Weights of a small GPT-style language model, trained from scratch on English Wikipedia: rotary positions.
Each number is 500 + 50 x the weight over the matrix's rms, rounded and kept within 0 to 999. Layers, rows and columns count from 0. Numbers have three digits each.

# down: layer 7 MLP down (transposed), 2304x576, rms 0.0395, rows 1796-1895, columns 256-319
# up: layer 7 MLP up, 2304x576, rms 0.0395, rows 1797-1896, columns 256-319
down1796:480384552458423463493503461470522523467460440437441397570501509467476529421528527439441529458490488470502584504486576504613468464394459450473491512544428390564556500445573427498479485451488483
up1797:537470526451400468545534525471508571466479478524514438474588477541500511529512526551415470553335561581491458521518450470594450533487503473572508478549467512567472501430491496488492558621541497
down1797:497521565478619531446552460481521528531488488401374450442576476454607496591516555533557449516559515456476527470530488378510540473458502432541472305515521563434518425504456547487616443464589408
up1798:444543595520540590558515444531516492415590570613631486533610416507553512472512520558544501510494549458560500501479479402428551419429458528530603521584547484442462437539523453529451462500515402
down1798:484583496489465367539560558573521441588510519504520479381508450551488469478450453568579471618497508394516478511511513517410522389597552577511520608480522597449422495471445490576516480547431413
up1799:506507547578463487559478468494623493468494503471501479584479445525499513543505514575513527526476435540547390525500425436563484543502483511581562556513554496482444501492566418436407527540521501
down1799:548477504533528568491457450433505457529501601589509530537485490470393496509500547460563484561585490548558510515543461580439476471456505443525488489435472431518557436465553487551479528480572553
up1800:404451498463605512479528452470504532472500530520529518540500501445507481543514545559489529478489538501533452377536511484487459495434603478537543469551544519540560543517482465493486533526529493
down1800:411478600458534457542462499459453483577440452460528536461564561579521431515516389516470504519479564504539439431493544506438520502451497459497468510491615545514545500403481516548383551444467458
up1801:407509440609457511516552432482508443588537476388561568443576518523394460543495382586508515520553571518455495476503441564488491435500413373537628501471500414484502537557543430482459511544469439
down1801:589465460534478444485546507426458525429484539483616469573488437437513534435489586497468440463495494453480413611485580420532453453581571609438433560555519578562574445414402524552529489499473499
up1802:504420470435419368572492423519416524547500476484487525537499483465422495530620471554555439459532508537531551481464467525552465506450531551444523598549424462480419480494492501559457473466478477
down1802:521523525456477508480529534373611540499535547583501459464557515554503542493463570448479535470563574469474509484568391489403535511476466409608537441491504481454467528520464489465541457467564305
up1803:531472467579500561510495464377521568555532450456539515554505584520612581452447476540538491525530383552489450510541453478471436491526496445549538457478444656540512490509493569508447535451514541
down1803:439405523585559441437418515573513359519597553484517497579597518465539514485524520493481482445469457489472561497453510489475533440451391465417502480489507429576505553445516480630495500529611527
up1804:421460477431421526516568465473554388432521407529531425536512519492523559501410465524534508450508468431643494458536597451437530472529445437551600473503484549430452521517540482464435579552440519
down1804:412498424524516556478488599512504472500469536577507545482474505653489535549412537437492462522505436425400555512524436551536515514572551567442487539490580513515417508572465494547496480420565501
up1805:455546546497423460566397466501521505498452400548452500511517554590526504536526536611520471538369513536588516408560486527484464406557544492553530519589438515491496538437465480486474519531574465
down1805:457440582423424436450558527489486443519515597511410505442492469580411487530483495447525606562555462505440466414526518486417518566440454479465427473540503482444450530579501496571493439474493551
up1806:477419554524515485462612463468454444518504447513612497512502477503448480472533431524615481459472523510444445503464479479444485381422435526454508558570541480504586502528593477495538542548470571
down1806:478527447514478432505518416570439556450563517498539434553597461567444538492566449399434505484470487562470411535580598500486543576522520441508576528508518462521551444521456500508513491569412524
up1807:511533545486528491469528486587497508547517573533544556578484515523492460429490513429478453457542477400566473499546439495459527453410363470459508530558492574576484497543532536443402489547516547
down1807:467550472487450466448542528448483608473467519557466526595501551500531553518523529534570491510523435423486605532425501613457564522510504485396604449533432485508564505461575524523441470557497346
up1808:411432566601435517523575426411521395487470495544488469634559472576436549431495492419550524464452443469495403499521439469533550457415511517520571456462375462519600457557529504521507470565493455
down1808:613595481532486404528481548443563578442519451520504469397507483503543528494404541601415491488444444516526521386521484514563546585519454520490464444501487499479522440431450494493492534538495502
up1809:492558419531505496436521507493430551482512517507609470474476500489450477446483446505470508491390508423514536524491485450486462525481477520450590565505442505504478405468442462525511520477529489
down1809:476490514440501486438489460485522493551487482545452467494513501488595589487558557492535468511473475531535464546390466553403463563570417508420519453503488485527538555441560545571438456608429514
up1810:466483557474496476555466527453548507386579490556600473507552499527575437459455491476519522505515526420537535505523533441526523497478602446507560473526556578530508431595558440494428510473556466
down1810:536519423393492455425499513559481454525472549530549535530543456601486504541400439541533483541574526505479547539518530455459461524539539569463439484424460465497517462531478453475417498601479471
up1811:463506509454486523509503554511458493468490524471515492510491400454547542550493544516450520476504522498492555556521500484508522482483445479459498501503542456528555471496502516481503533559466490
down1811:575452481565503533520546482469527541547485497418397534509488519564480471460556550478535504501522542491472455416479470444482513457501542529443442553523527510476466517482485485480560417476535540
up1812:409516554562545516562646475511616551520544536534576530555471464501465556540568432502577479479496459452477486540491468479468476538482604493367548544500471585564574503500528518475455543492612521
down1812:530514556434550509478408530460462466471514401426515471530498516488492502517559463567453505614425508528523539485435577413532436523570478444503588487536446510617402518514494494557585521454545527
up1813:525518486542428454411453481426513502455475495455477476494511460500558464499500469490523449506526520448598578409570426447516468521545481449491457558580579573520470523500544492529515430562497570
down1813:538570469515442559542399451473528493430561552450488524494521555530601529488574531442495478367536453415517525523483543571560503495506516500464447438351556440476505414424486598503462494456532412
up1814:602453482465552519496513520460492420432551418515432509588430445518504500618452476400533557462498511544462530511508486570553488549489448458477561542519476528493450474488497526394596455513559456
down1814:464519453573468418542576549511533544569527495462577550436515494537495546481485466462501510417475424604494441555484445530554544520478517524501562489565524434471477521493488606491589459524451435
up1815:500437535556495439427580500498486578532482362579426507518422454588595546455410523549437460485559436484422489550547505555423521520483451596526514466508410511485533496483585463487446550463552475
down1815:518483465590507433540507498508473484495511501575453453567438474473418555502556526454526520479406493493452458479493543549542484440500492475483459559403521579581470528459441577549541558497470487
up1816:505520506474569481440562581465526485437504549475508500554550558509477513554460524418531548505500467509531526428399410536486557430427453577508541471509465466481618509525480498507529584584520463
down1816:522435444519617441471517511466574580498540499512453464550546459470499569583542518494528521436442485535562537584409530536471585394426467486593535491570454496476632499562570572507368549582549550
up1817:509487498489372592476545429525415578496613510582561532562460511474552472469481483479536456516500504418525440465540485578536469468380447529498513476507530509497408533427599512439508490548467537
down1817:528438510486514458518603559419440571582422462521484509523448460482507506558491507544500575490556496461455431519513501540563556411462446540389414424584493454536544506526597572524528382439509542
up1818:492590503469552510503429496519590528426543557560525527505577502500568461552457522532485538516489456508517548440462454485481567518467420508560559485539509516526553492544440461497516553475481561
down1818:454483417546540522485501432555494442445387516534532512426527493497484475551490517587576554505517455495523440441423592565516580523454455446591528421487480494555539499520493494444549551506523520
up1819:505565565462516505495483512428521515528471475485566492524503506516509525566519499437595503518472462559579486547424514555590467438509479423471491458632470587474473511480491559461491482470546443
down1819:534456536499458544494562516495393460496472521559565400563442456506514502450492513459564405438474512546474497456551514484451480541504401515599506542494434504439611620543531506531516497448503516
up1820:417446558603454408489522482475558513459488587497511551446543462452444391578553424446497467429508472518468520434451457467491462522587551446435519464532453475466610462527477474477485527565431497
down1820:468517417465517559499490541497542517520471510474513428566382545480481456474502517507532448452526559524519449516503520510486502526434515593515568484529565508505435541489437463426459533466457513
up1821:499422539570433592489528470494503493484507449543522480532477401551430555553471463434574492443491490453517456560492480450524463537420483546480497497479492495496542490492472438512474507442487502
down1821:499543523534461483517456443505540495553532599547490479524544435482512489462544494529494529585540478554451476530474512404524519522499529426551474533520505411504578475499496441477456454518543394
up1822:461490610450533505539574487443481513498537484513485414573516446557627519449505522498492525460455482499519448563464491432492497473512539528472478525598532518553443485552453574504439505429529475
down1822:527529469497472545505480472427569488484456491526454524581554489514533507499558539463504509503524447558570518501548531532432513556532514458504513421529422490398570468388493478467488456547570480
up1823:470417544522392488493543476469420586450646534493500461489582485488449448521549618514500439560505511516504481483451421515536533477424516507577593565513494541545460571590575509524562497511499408
down1823:481422481514546362553471539488404460570470426544455419423407491499574473464599479495472393546536417471502512553558589462429425557513444521579512551480411519504535563466585462421516482506378621
up1824:544595540463512480576459505445536514508523421534458566498440547464403524581495547497416572542422504529496457433414485491503406404554489570543495506569442580540456499561600570497529481557528546
down1824:516439488506468477502433460503532440518427409504502533445491528533471569526400434455534519497537484516448438509584432472469538535475532609430537483507408488539472514455536504496504485491542492
up1825:484592494533496513541514500498466445391540501484525527509549546515508459487414510494525396501530486512597574466539514497444540525384433449504493562527501505500487523507575433541553464505482524
down1825:456431462510503497506490517527522489551439438540479497502592492469511543564484452507573434485479466516440583508500562429455475475493494556401476510479561496512488479485494465457482498481456536
up1826:446518532468468540528539507514575466447452577490541510452438381534423510546514441458540492562547595527626525589549463451536501524436521429472486468538554416475515561492500452528561575396499515
down1826:480444509505474474500434481434463483652457425451474483549534548519614496492488569492487578511468583426406481435470577536497496454506496551449503516437422533544512507431568567501526468525513497
up1827:575486477494517535475503461553537461519515561523564508586544474530463518500534516442530456415484468469617523472470400523471464521524508476507514464521463585499452541447547442504422477527442468
down1827:463559401537417500583547477501613522462553482562528446532475525522438525504454539475513466429459477509471525488439550579495609507463517617443503459507560458422485517522461544477505545479551519
up1828:456481523503497561470546522559601517509449492529465487509440466594520500501535444473480497515452511392538506531436459570466559435511563530409464579492527510470503489488581503608447549486560458
down1828:451415458493388570489530514556491572525571509468564486564500522510498515436535545485503493443466548471517430434554539472564491505545465532436545550452424563441549455499504418452506522526474567
up1829:583459590501363542529570548490528480461530378527622563557572482494516546564537482560530507510448527446543596423569452442595522329546537589543517494468539530501501569545558492538376615537509495
down1829:537461457518470486463494574559506503487470493559551619494530381513379540425552503410505504492527529480486511484495468563546456421459526547506479424487434522493564556479586565481442578546453511
up1830:455520538583530607545557468493503487503611442582528588578484495514526483508602484515448556481551567322478541492424542540476603513414420413494573564441581551520548573575435477573471460503486471
down1830:615520552560562486402535452512500535540543496501469357498500497502478498455527444466449445427410490526466506521490529468544478364532517448489499511456467488596485499493475526479476546436612616
up1831:539557507510434545555463519502496509565549470551451548456475539464539536454462487456492468433347519481507525499544408600468580445480525493444500478583494538505501519525533506564558572445460499
down1831:546461548487530509448478542489535501496503485518505500603525495494488469461545565535514529511433554539556542403448431477389465487492459440497421499453496544587417509523487468521386469539554454
up1832:499431491571541571477562468463485474524532551477528521455554570425546538507515467393427519480514506442576644446466466557443449559481399433505431420474537510505501485588475443468509550514541481
down1832:535566454547445514500419573481431529487620541495471510633445472538393475495493501504499448472500511582461500535506433482636595508471338514572576503528444488523472460473524542529498461502500474
up1833:484476546568450453491468536503452454443588479498437510615504510551509542474507462515472554432468527424470514498578457560505490445393449502534534431494519516553425526614538471461491535499468469
down1833:463551473453547591410454440379496458434449602470516517455528524526538438478471504569484446480393521480537498522491534554660463516538563565547448514514468491576593580546505543347519493430502462
up1834:517492574534499503551495461457545466496534498500521477547476464440434477478484475575479552546436481507471455433510508470534547487550512478535464487522462431557488471501497495449513543517494416
down1834:486437513494470499519455493494480509546423605510475441526466421488486472526495517567552534507526483501411479527542532449494448423537495576551443430489529440497480563557464526499536594537507464
up1835:429420483572555535528502476543546542535535425530482449460470466527491545495537531469448457465499535407463560551566511442531407493534514527453543475459591481507558451600530525581536445550515442
down1835:548476542544479443462493473521442541481492503457492442560470540431508474526505512507539528477507389469532473450432560501535533492409531505490437482585413496520447494490531497457515538444461582
up1836:506535569571530459474498437395577498477457465576497455590490433455584560528552496447470397414392482477490515535485481529535511450438463475484463462542445652517515483541516533521366469531470484
down1836:580544403557497497523508520460535540441455510554521534553472516528376512527514487497485485454458527461534473484416554533526473483429496491486514510525523590673498538493438445537531430403535506
up1837:477544444476496526437468496550490483432589489436521548498495546449442445509466507594415561501441524457507520582529525508460517512542435418402474558545533486481523574478418495520469445508471515
down1837:472483501433587542538554438439515461485392499525498366545536488518484583445497474490460467549560525529481467383507417517501485473560511542495494462502477500538457389518573511514472531499506555
up1838:479526556512435523508402526444537442430476517432543497514601486580522539488436496652543573496468445623573450475473525470460488420433532483505612533577482545468493521554549442505424546568440518
down1838:493534533552535508478562512513570497573512561475473579442530544468448481524494463472534484532455516480543477496477594528498622528548424386443454426501488488566471466506508470421553535559518511
up1839:491473626533529484458493534422502426488550513440683579526555467481505505608522514492497539563460455535437475594504465515513502467455483546485515441459532558504568413492545504518537564461550456
down1839:577444529495667534446509551456486549443459458610549520505459555441553468480485480508506563458620481542471518527524545528528482537408513481569470459466509555530493449459506519480509527553469551
up1840:511516469522498534570427493566505531518503512473504554466519457471524480601534444565535483471506504504505431506526518452563533477517471508467512528522522472470555480596461518445502514502420535
down1840:492469599492464569463393519480547530550507418483537476433531547528548445545568422514502548424543507490581453601579544560498587492436450561594481474447467466560506510555577506550420559525442508
up1841:539553568498475451488452540520541532498444442459443462604536521526549549488507531530448501512405432415464452501467457590566548517352380443563506574565455452493509482525478559412498490535397506
down1841:500534418520485489537527523491517527474418471486473477461536493503496485499492428477559492528518396494493543563597485437583446440483526580446531571556509477496453523515525491487548511485479456
up1842:472508535499514480602479419398473532537485383530550530582498503428412511510471565517532489512496514523522411551460461544483474400474515483540543467516499454520510488571657578487620489500588506
down1842:427515498543450496476540556575549530521513552489460468455533498542484473437578475478533481546490476508512551418577488533496510510503508526495433477512485544420531504521456526482402479554390507
up1843:478514467566502558461505533506502560572556514542451588582493490479516517555489471476379590465407537452547461455441531496518455459462550525529507511518514481514508552606496573523540490474515499
down1843:526503549501549371451478520504456481449455445535552360440512500512539481446523520514569423557543435556554559675447460520447477491435493507427523563526472435516566458485527472505409410504447391
up1844:458530475496560596469456533469605492532513535512501475535491478545516443465498443492519474426465496491452492473547446444563558538531478527578545563555568522423435620458489548404552534494454531
down1844:541617508566497399584640425552567554390511430445492551504496532485430470549524479452411497556485551532508589453520474528550470432445505495517545506525430554546538488510521483476514504464478448
up1845:468480461543509505379515472468512507458615494543556499480553477573554500485463471471549586506530408518497500492484472496471544515505500450533540432507498500499580530535586436547495518568482588
down1845:517433442575432518506577518432529522520513528531510499561419479488507431509538544432499589483547480503556552384528605509543565604521398487426494485593472533502486534445411551497487436444484431
up1846:571446591536423558507481505579468479536468523575613521482543491530555407525503460527516555465485530505425471500539462475524529458454471479468636460536471570479488480509466463482530470437540414
down1846:465523463515470514516500417441587469473494533449429491488459452478553497409445453435424483514421518449507568484529470451489614501571550503398546525555540438473523495463398515412526565502568542
up1847:469572521455451526494456456474492524388591493434468555504472467529533502478521525618573560471599530475517473498581549514441505454531466532565542556488481523486525498508591428561558449512469458
down1847:565545486514557489485444471527523534596434486548507455507548523497539520530495540486510461589648520618489515505543479461462584400464492505509557394435499435510539570381482550470461484504453378
up1848:501393529451547538487456567374528573580487497534560533511542446533526520533559452451500554403489546520476400526510443521464556467510477488513527455532457432504539475551532560575572400408447421
down1848:516479444528422493492594506435496483495554493420456519546459559530491546504539534436565535514528436511593536496440561466573552467525495482445525477631507520376499495564456505528623558405486465
up1849:486404551443478563519514526443452490484518531552485501661547542533512474537412445487560452467457464587516440419581439572578528551518439456499524526560501474554480466466560429494435569509497464
down1849:493456532436555514602557456429523521585510481446433526533525559507428510476569523553478499461540550521553565517477584572548501480426551495490512470461517422484491474469519487455525538514527507
up1850:500570546543418466514519426517502418422506492531570529547490433537585537453528424551545564522448603538532498509453470542452594421559541505467560485641505550499474533523466513474531431530528569
down1850:472499484449454474475539506514563513546517462518451499465539579509527476552500479455528522505590323535414490541570548548570514598465455456489518543509498448467447488434451439473522486610486467
up1851:430486476536463560554547492458492428501530418507448456485586537561545517495567457568510560448524576468511480510580518536406521540501574443482551560528517424517518476535606533520590515500493504
down1851:574581456568571596529515503552391565542511562474585476503510445420414541550441457529475502466559437490568446469404385505548480522531393508482492428557513514553467526549411486404440465443508442
up1852:534533529504462437529545478507530413562538476515520433479502489520524472530504502544481425422492409431466547552479457456443475416438498508616550499494547543484517517585597554482507535555484496
down1852:502483476578494546457438488473425564491429511473442446402564450517530587512526500435507549472531402525424391588470444494471464556459459616458446528531537560414426550432420517520603606522349540
up1853:500466552547395581601419393364465523509497517494545542536533523428529530544406463463472525489464435526475501482522493527506430416539490527525570521500457437507551453463520509475556578491559504
down1853:484567463498469474463458533585529519506465524551512549552536535412492527482459523446524492512530467530482522477522495504544497505547507476480500481524578456422474472476521493477479439509440479
up1854:505461479499545519475493475534451473434589449418529435487421476537575498509542438516483506530528538536439514554566456537438448476475478550482471483503520537459514600525536469545483495520455465
down1854:475487479476542583460429454607487419568338563549496509508563483499486440525487507484475474411483428460502448458507547479511532573523575530563537480496466416444571412490517482494470480489533532
up1855:553541619508444538401606475522444544369574559514465569578503420591531407617486448467513473453478476618506491377453483465487569422552500465537518477566533578524453476426536437500589536634630532
down1855:503523470536458563525573506483559589383635529457550442511481436403466539480556379419393450434510538524476522469468547413530501463540530432468605555505470501524616370486503486584445551629597528
up1856:536524464479416584473496605529494536515491490448484506519553444494466528591449480455482462476490561478521465487472467483537470538487538417478475507504533568491444463511497477440486520457538473
down1856:512507538552511365506456494500514479505468452405465498508533586459562462487530541577554440555517508485485479497543486509399550491449476484579452582496505514480468481442540468556515510550490442
up1857:450526494601486487537510569472524466503508434500507435564519528490515394519506469534564458531510497539480487428473567473443549441470463479512462536461495474523492572477561490520623545527519492
down1857:470462411494551518488480399483519554479532543449499541548491479540490545578575538397575524531586542464489515518452371456535502502423559493505484486501470445482534498501485463584423503507429474
up1858:447542419478479495520546413568514483472490407522562395483480495416485486457533451536483454436496467490540432578476558513494516416467456488539521489497474541480412523503646472538570456428562505
down1858:522446507499497425533543581499424447565523570506505491462567493574504562495645505674514549572448525469548456596422562504511481566548493542481458545540607410399492542473447513552534556471567483
up1859:495513502533542475496464538455486560540576487517549546526466542517582523397524593575458461480538449518517498525472441476520600517495456544495437463581467576498418497431516518434459468378567446
down1859:479430516562533470572490444552421537482584430491477599565418531517499519526516534557602545507496553427420499495388529412537505488539535512563456493415475524411555445422465531508479507501493478
up1860:396498473510530473499523511521618502422545540515512424534530548495499447552458550565510551501520462500510580459462494509469561477438435485545501497558449465523498487565498522490541518521532488
down1860:486469428581535430497462509419551448497434430532560568417458465470498506493463540450571566587586535580484472467509561510503469510494452499495465522510533475519517541525535559480529463505476490
up1861:569480521505500508492593453463481435452456475496558380467486549433571621556499467544581502437524507429544464478476530502485490480493521520469565601562558512518533435549515433512551500510494470
down1861:445366492413487432486468420434469517520596517487441523633478512455525442441429516524520451467480521596551499487489500429545455580515441402539426492509464500464611561446454455559504478445579381
up1862:462540486603513473543514432417488396483576536537589476479583469507584486569598433542479530485582426529431487477410521595589485432506431484476508486529522454553542506470555553611536556496457442
down1862:475524438531469363472486555450478517556411503568462521464524457491507557480498513516531521474364513481460524485511394537425508582456607487510555540460518491522487522523598534515381371490485477
up1863:560530364490534449522501541552550502478510460454488472418539638415569430553510454533466566603478429415482465402517573451540486530494427498541537470535509505415426644528518528423382488541504477
down1863:464430589472541537485554425451466459518556476580537509535514591545411532508563464478547479458521474583539585579505427477462499476501491540533456554538586506443540395566485501518506541510522541
up1864:510539497521493587407446546494396485505522520537596468486538435494572536499397536545474422338481468581517517438504448497531517516592438551525530540503524547387519565480510421449516432566520458
down1864:548503530422496483490549475420551451503576510461465566578560437571570422422540504459514591548502546427451478450596529510586564618523568542509438603516489533487468590469482523452473522551383519
up1865:535510527492518510477422434507542519518475448551524538517544487411513491540489503527490502516456491557463469451465488482548560512515476476551504525537525559428491449550431466433551574398508564
down1865:460525577404398590495553444502484583482470452568516488432524595448513487458483598546528472490450417493518539528536466548477452471442526435575555495460536399454501550516542513561494628521519546
up1866:541454502521491508471439560581645505539551538487496502501598569519524546522479555487512509476633504553532497500507453481474534466450490469519471510600583520525502464558488561513496534496460408
down1866:494496532460453560447487555444548519512575384530412494532521510512517495498575452602480454455463389453564539482492536644510522638492379476508545527442457565500476532462519491505510611536496437
up1867:511522589525450490581471426501507527484572557454564529545601574567482553526562515454484445516495491539501524620486472493481589509495579549504484485617459579420453493477536530553475484391507531
down1867:509550506562597488440530525445421559569462560607514455529519469551489518545528491541520481394449441484538451484590520585578500480470466508514525465457458548531498404470471542499520510552515488
up1868:454464547513520462491493395506502453491457534510474514519511456459576452464534476520496494545499509515466434393483417496523533446495519469501491497543509491523457516552506599491502539450535460
down1868:491499469576525551585467539549407486529511533417532514482511511483521467562546443559529655354529547466487481541414565491458477492473471467525507463472548439530579579538548501460505474542491567
up1869:540537525467461513481492564559493483536510433471434581514404596447481383421537416561321497491524471443474535395552502429465500567513451509504500561449444591452443468501540464431514510571537557
down1869:531465537472500434459587500506486544478477471599517444470526483598501575553531498414513512555537516509426526524529540606489511445544507489537479485495570507475553400543485485521446585414420483
up1870:531406453493459516507521502463528457540467505539423452543545560491584437591501347429538478491559368460432392512566450608417408494461395466497423435483538490503514532567507464539460469534552546
down1870:422523404428496479587364514492487425454548560491441521504645489585431503514487531496518588502506465485429562485510561453421467535476548555433571505613506529427579539452514575439550526434539451
up1871:418428595558499570470513448520574566510504388562441547579437483468580467516613408494567594496464490438553623485425535457514529495466443460498416527508457493513570622513490395516520501540521469
down1871:602474351500436509539563449379436582481564632495523534488519513489506606594367496496472447535489440602504441419558523547524500446453510522509519528532583451489472419545608528444539448332412578
up1872:565454507542594441499557465453466459497462559439591372470472571514489582563400527558460476403365554519541523463488549528559546551495580547491500535544546504503496476608459495475486583556497572
down1872:558511544485368519427522619515509460502593502518483559505535395476486458454530540486493516441515570426519475512443593467536417415470535467479511597401560512503432532540462470508496438469577494
up1873:540482562484484482542542582513450594472637502566463559555510558416527348453450475473478440541537495435633520432425425575614498530469394537408484555537507458470411534558545547454549495515456541
down1873:438551413483481463473448506440480426553491565535565443497461443541410620569521521511491518445500427566498484488563559558471494484495545476497552475548539470496609455523567491484404534437512458
up1874:512528513596465574481453505582552547521602483539512547518551528475592471652579425481464426520426516380473466384470454521483516444420416444513506438555540480429406592489481501433462534539491526
down1874:448566490592555410617398565522461530503500514493478511488493508489461499460560521527489497509453475543541528425500462441438437397482492543477456422575464430485552517504522551463460461512461403
up1875:456501548553519464495577406457471603528499482546479472516490490542534492490408547505453441477397471531519497464466427543567416404510471526530479488475479487507454557489552529517533486484497387
down1875:518459493383554502535470478446536391538525451499493437519611529517572481465535539569479422496524484457526457522527483557415492454516502512557462432466526463490465567479527522446509586538475506
up1876:561539482502481514561593487419483444456486470572553504555494585469502509630435511513474472464510445544557370496471546523547447553471491449514565486599502498463417514589551549514435490492493567
down1876:495528491563534422495518435473440512543457503560452569483454493508478427423442470455499429551497462399478495521458501508511451489467509491489500579488434538479537504538605496558526457453503500
up1877:492425425609466488475462511557440520497519524509522403612488515534532551543492467483512483452395489493495482419508644452531425457495583501493570538471468517552525448403573495481545480620487457
down1877:458545475461475482535498517514405467568545548531532544514554498524518557564485491519538432452503544485464622490447555521408466478607481485456535493535551524484535485484458569432434521496476456
up1878:507434533532487463469449526523465450577621471530496467562499457488517424445476464512456567503434547455462417593453520416541497509504512509549672540492474531502510494496478487468453503504429516
down1878:479545560455554526474542489494573478536517564465535419522562534598421595583535430417552492624494503525582530523528556384509495457536499563550403388486554445524545536404597483458596514495538521
up1879:495482386487477596566492435454568504518470428487512508475427501529477496589508526517495448584417440494590492591538501470369443481483508489541503413420484539464495494500513476456447432534512542
down1879:514462532531481455406454500500521538415600473463524478440483524439442528481427474473565493451549552521499495434436518553638518572527459426525438578504496551549493543508479553467455566492555492
up1880:466439470458540477463496514580437489378525470502531499524524495458425486463499519447473551532499447532585512421524481539532544449467525548545501507484549483561559495515655441559473557485504543
down1880:475495467454475525527494468492569495480564557497430417525426476576492546518470529397466436440434531499424595479490532417436497539451584384488505535443561502435536557410503456559484537481464561
up1881:502513452479448474540545486499494407535540463559502534479554599499514474521518506539430452456492472517512565535494524486517504457519513550430531474524460536429479514518545487422463485571525510
down1881:491538487551562470572447537453582498482488498525495507558487473500475462464478515472460562413530462453571472531522462433461524519487510533484473402473524498511470479555542450509560506446537478
up1882:385564526483538449514444460459429562543501548509545497613453504453493442608549619599480514494445452550581484502535551573570522439469392473578415579517519513514448417489563396486381488472437412
down1882:474495476503369403465442578582435497399482551457523643622593556593642526370482443523545453448608595484425491582492478379435439477441506407480475470449419553622417499472506499512488530350593482
up1883:433542523501590451471497459484421535518572465547511514508571589409478496464506436571532488397456503504465540488505513568548480486551432485503501547504568502436480433507517568529634510463514447
down1883:545496465502519610466566510542514470457503422553472526436519547492473546500470525427467503464500499331569533521447398502499487490456469462594443587463573524452532584646523457436483531541546507
up1884:560469639518408562581518537519487480594513530462412596453474476580561476508523427537483479411462507599450471476445493463617529490483417543453513512554476501479410514526470575519413479469505514
down1884:520564441418449499450554504507555492503537525516493389506434466434575461448552515557525385447655461530579498555544579517485512547526499402555510480509525527502511507475477413493596494402445539
up1885:462461542443542519516518491501520497398536506530453514529433560460496442509472491470473526495439488473544475529470439587551494487529452474561446527488542465454548457507540449499553536443523478
down1885:518518501410433404533525546491509444471471498448518476507499571556541452549467467500396557567510465496606401461487536420460486516465463488529552456552528495559468545532504490485487473518492590
up1886:512503583528527507462498487442530461525544491578480481503508583578465475470491438456522455416479475549426548499472567469598473531475471591436524480527439505585455460490446540583454527451524423
down1886:549518472581505429532453507565461486490461497518571536484558447583512562564480593516501556559578509489443414505456566451536472485507496452416569442529475477497470475502556613418658469501541413
up1887:540507546414496475523503470553485527483540472520487448566494573485425496448554460471540444464459589511467478472608602508494420482482505550448490488478560458521521563468568515502502416479498508
down1887:481509363498447522517421476558559474452455538442495468511513545477512424454505463553534544436555420502460458499450519475400535489501464536541527509590509498509503581527492532424539451505549475
up1888:502504554636410596623410454432538526493411539494558564507481495571479426467492534542507581472510483465505550445578464579510444530541458482596435589551465546419554600561561476552497606546439527
down1888:543464454416577545474506409499435513566540532446522409542608495565457538669613536487469503499393495509499538483420439498505556439506414539521560526559552424450524424637546527549493436481496536
up1889:503464561550433507509622505505513491488530539521491545472462424564529433537495416505498495470448503485539472495524536498463528438561481482504528513540456479494513462536499478414550552463441469
down1889:507521511485599443482476532473432537452447486483412509525462564465527524545508469484530558422535444621474474647505544510460590511498590557514457469485512563573555411498519542508481411615498464
up1890:488514511478401552597399557572511565512623517497562525447501533465440483505540484538392472522450492413486512464417512464459503540496546457539619589548522490539525568507474473546537553553640469
down1890:520519584537538472388474521526415451487445577522495544523468391521472486485443543485486484536439526484462489544543504533435519464494470558535537456530504542524577478490412430545534596369575437
up1891:469462549503410481512525520503604462402542474521546503513415431476514491548525430503583567498524472566471464515464559459541563515448491568507521414494509519489433465562575428508504496486547456
down1891:489554561374481561466486513575539527443540435476433494451445572482450548575471497472558546538563490503531570398581496627452475526502587484521545464469376549534516538482556494523492539473408481
up1892:481486491477521621464551487500478498432522486474514496490506483550593516604429477547521549479424533561492430484473520426525482468502455473526532515533487400508517518542532510493442567525430557
down1892:473529469363532553443509535411541508448404471491462483509535612474564496489460472565472517463476462442462460465488539525356514561590493444462496531527534448455417527358446405569383570498350462
up1893:494547467556553513525486488495554522529527549538503441564523507447534504549496560585509517503505483506552566410479539484557585501438503531468512513494428444483501473516463478492575542479498513
down1893:469402509518511501504526552492620501508525479491466515441455399377451462486507502450463536582606515584536469505548523425579561528497462480471502450435481504476552501534510406568516479504499537
up1894:535557513500448587623483524542602408477484487437463471515457537481499526566505474482547533388403465501504505443477493537436450512557424475481456433543603531559535406585454460429482604503482474
down1894:668518470546471466493493552531557488535541568513543427493486480493499515516523572478495614458485526494444553446560451430558369451459558522504511381500450531444469446449543553517460523536506427
up1895:495556447526504482498533449463570501422598554549522531510548537520502466547524507525499511505502456521592488431515483527476596468471427521591492428548552463501509516571443498508508562506588546
down1895:403433442622555421585496525549487339571454510442500490458503498446457504521499436506499504568613545621461419510461552506493517487547527416513417488528480470493468534485511598469497452504471560
up1896:513493486500516572423491533467498504544496458420495418603511561600468485521507452523447489503483470466551489478521542543498558500486571439514450514574492557520487482527554547537482535404457541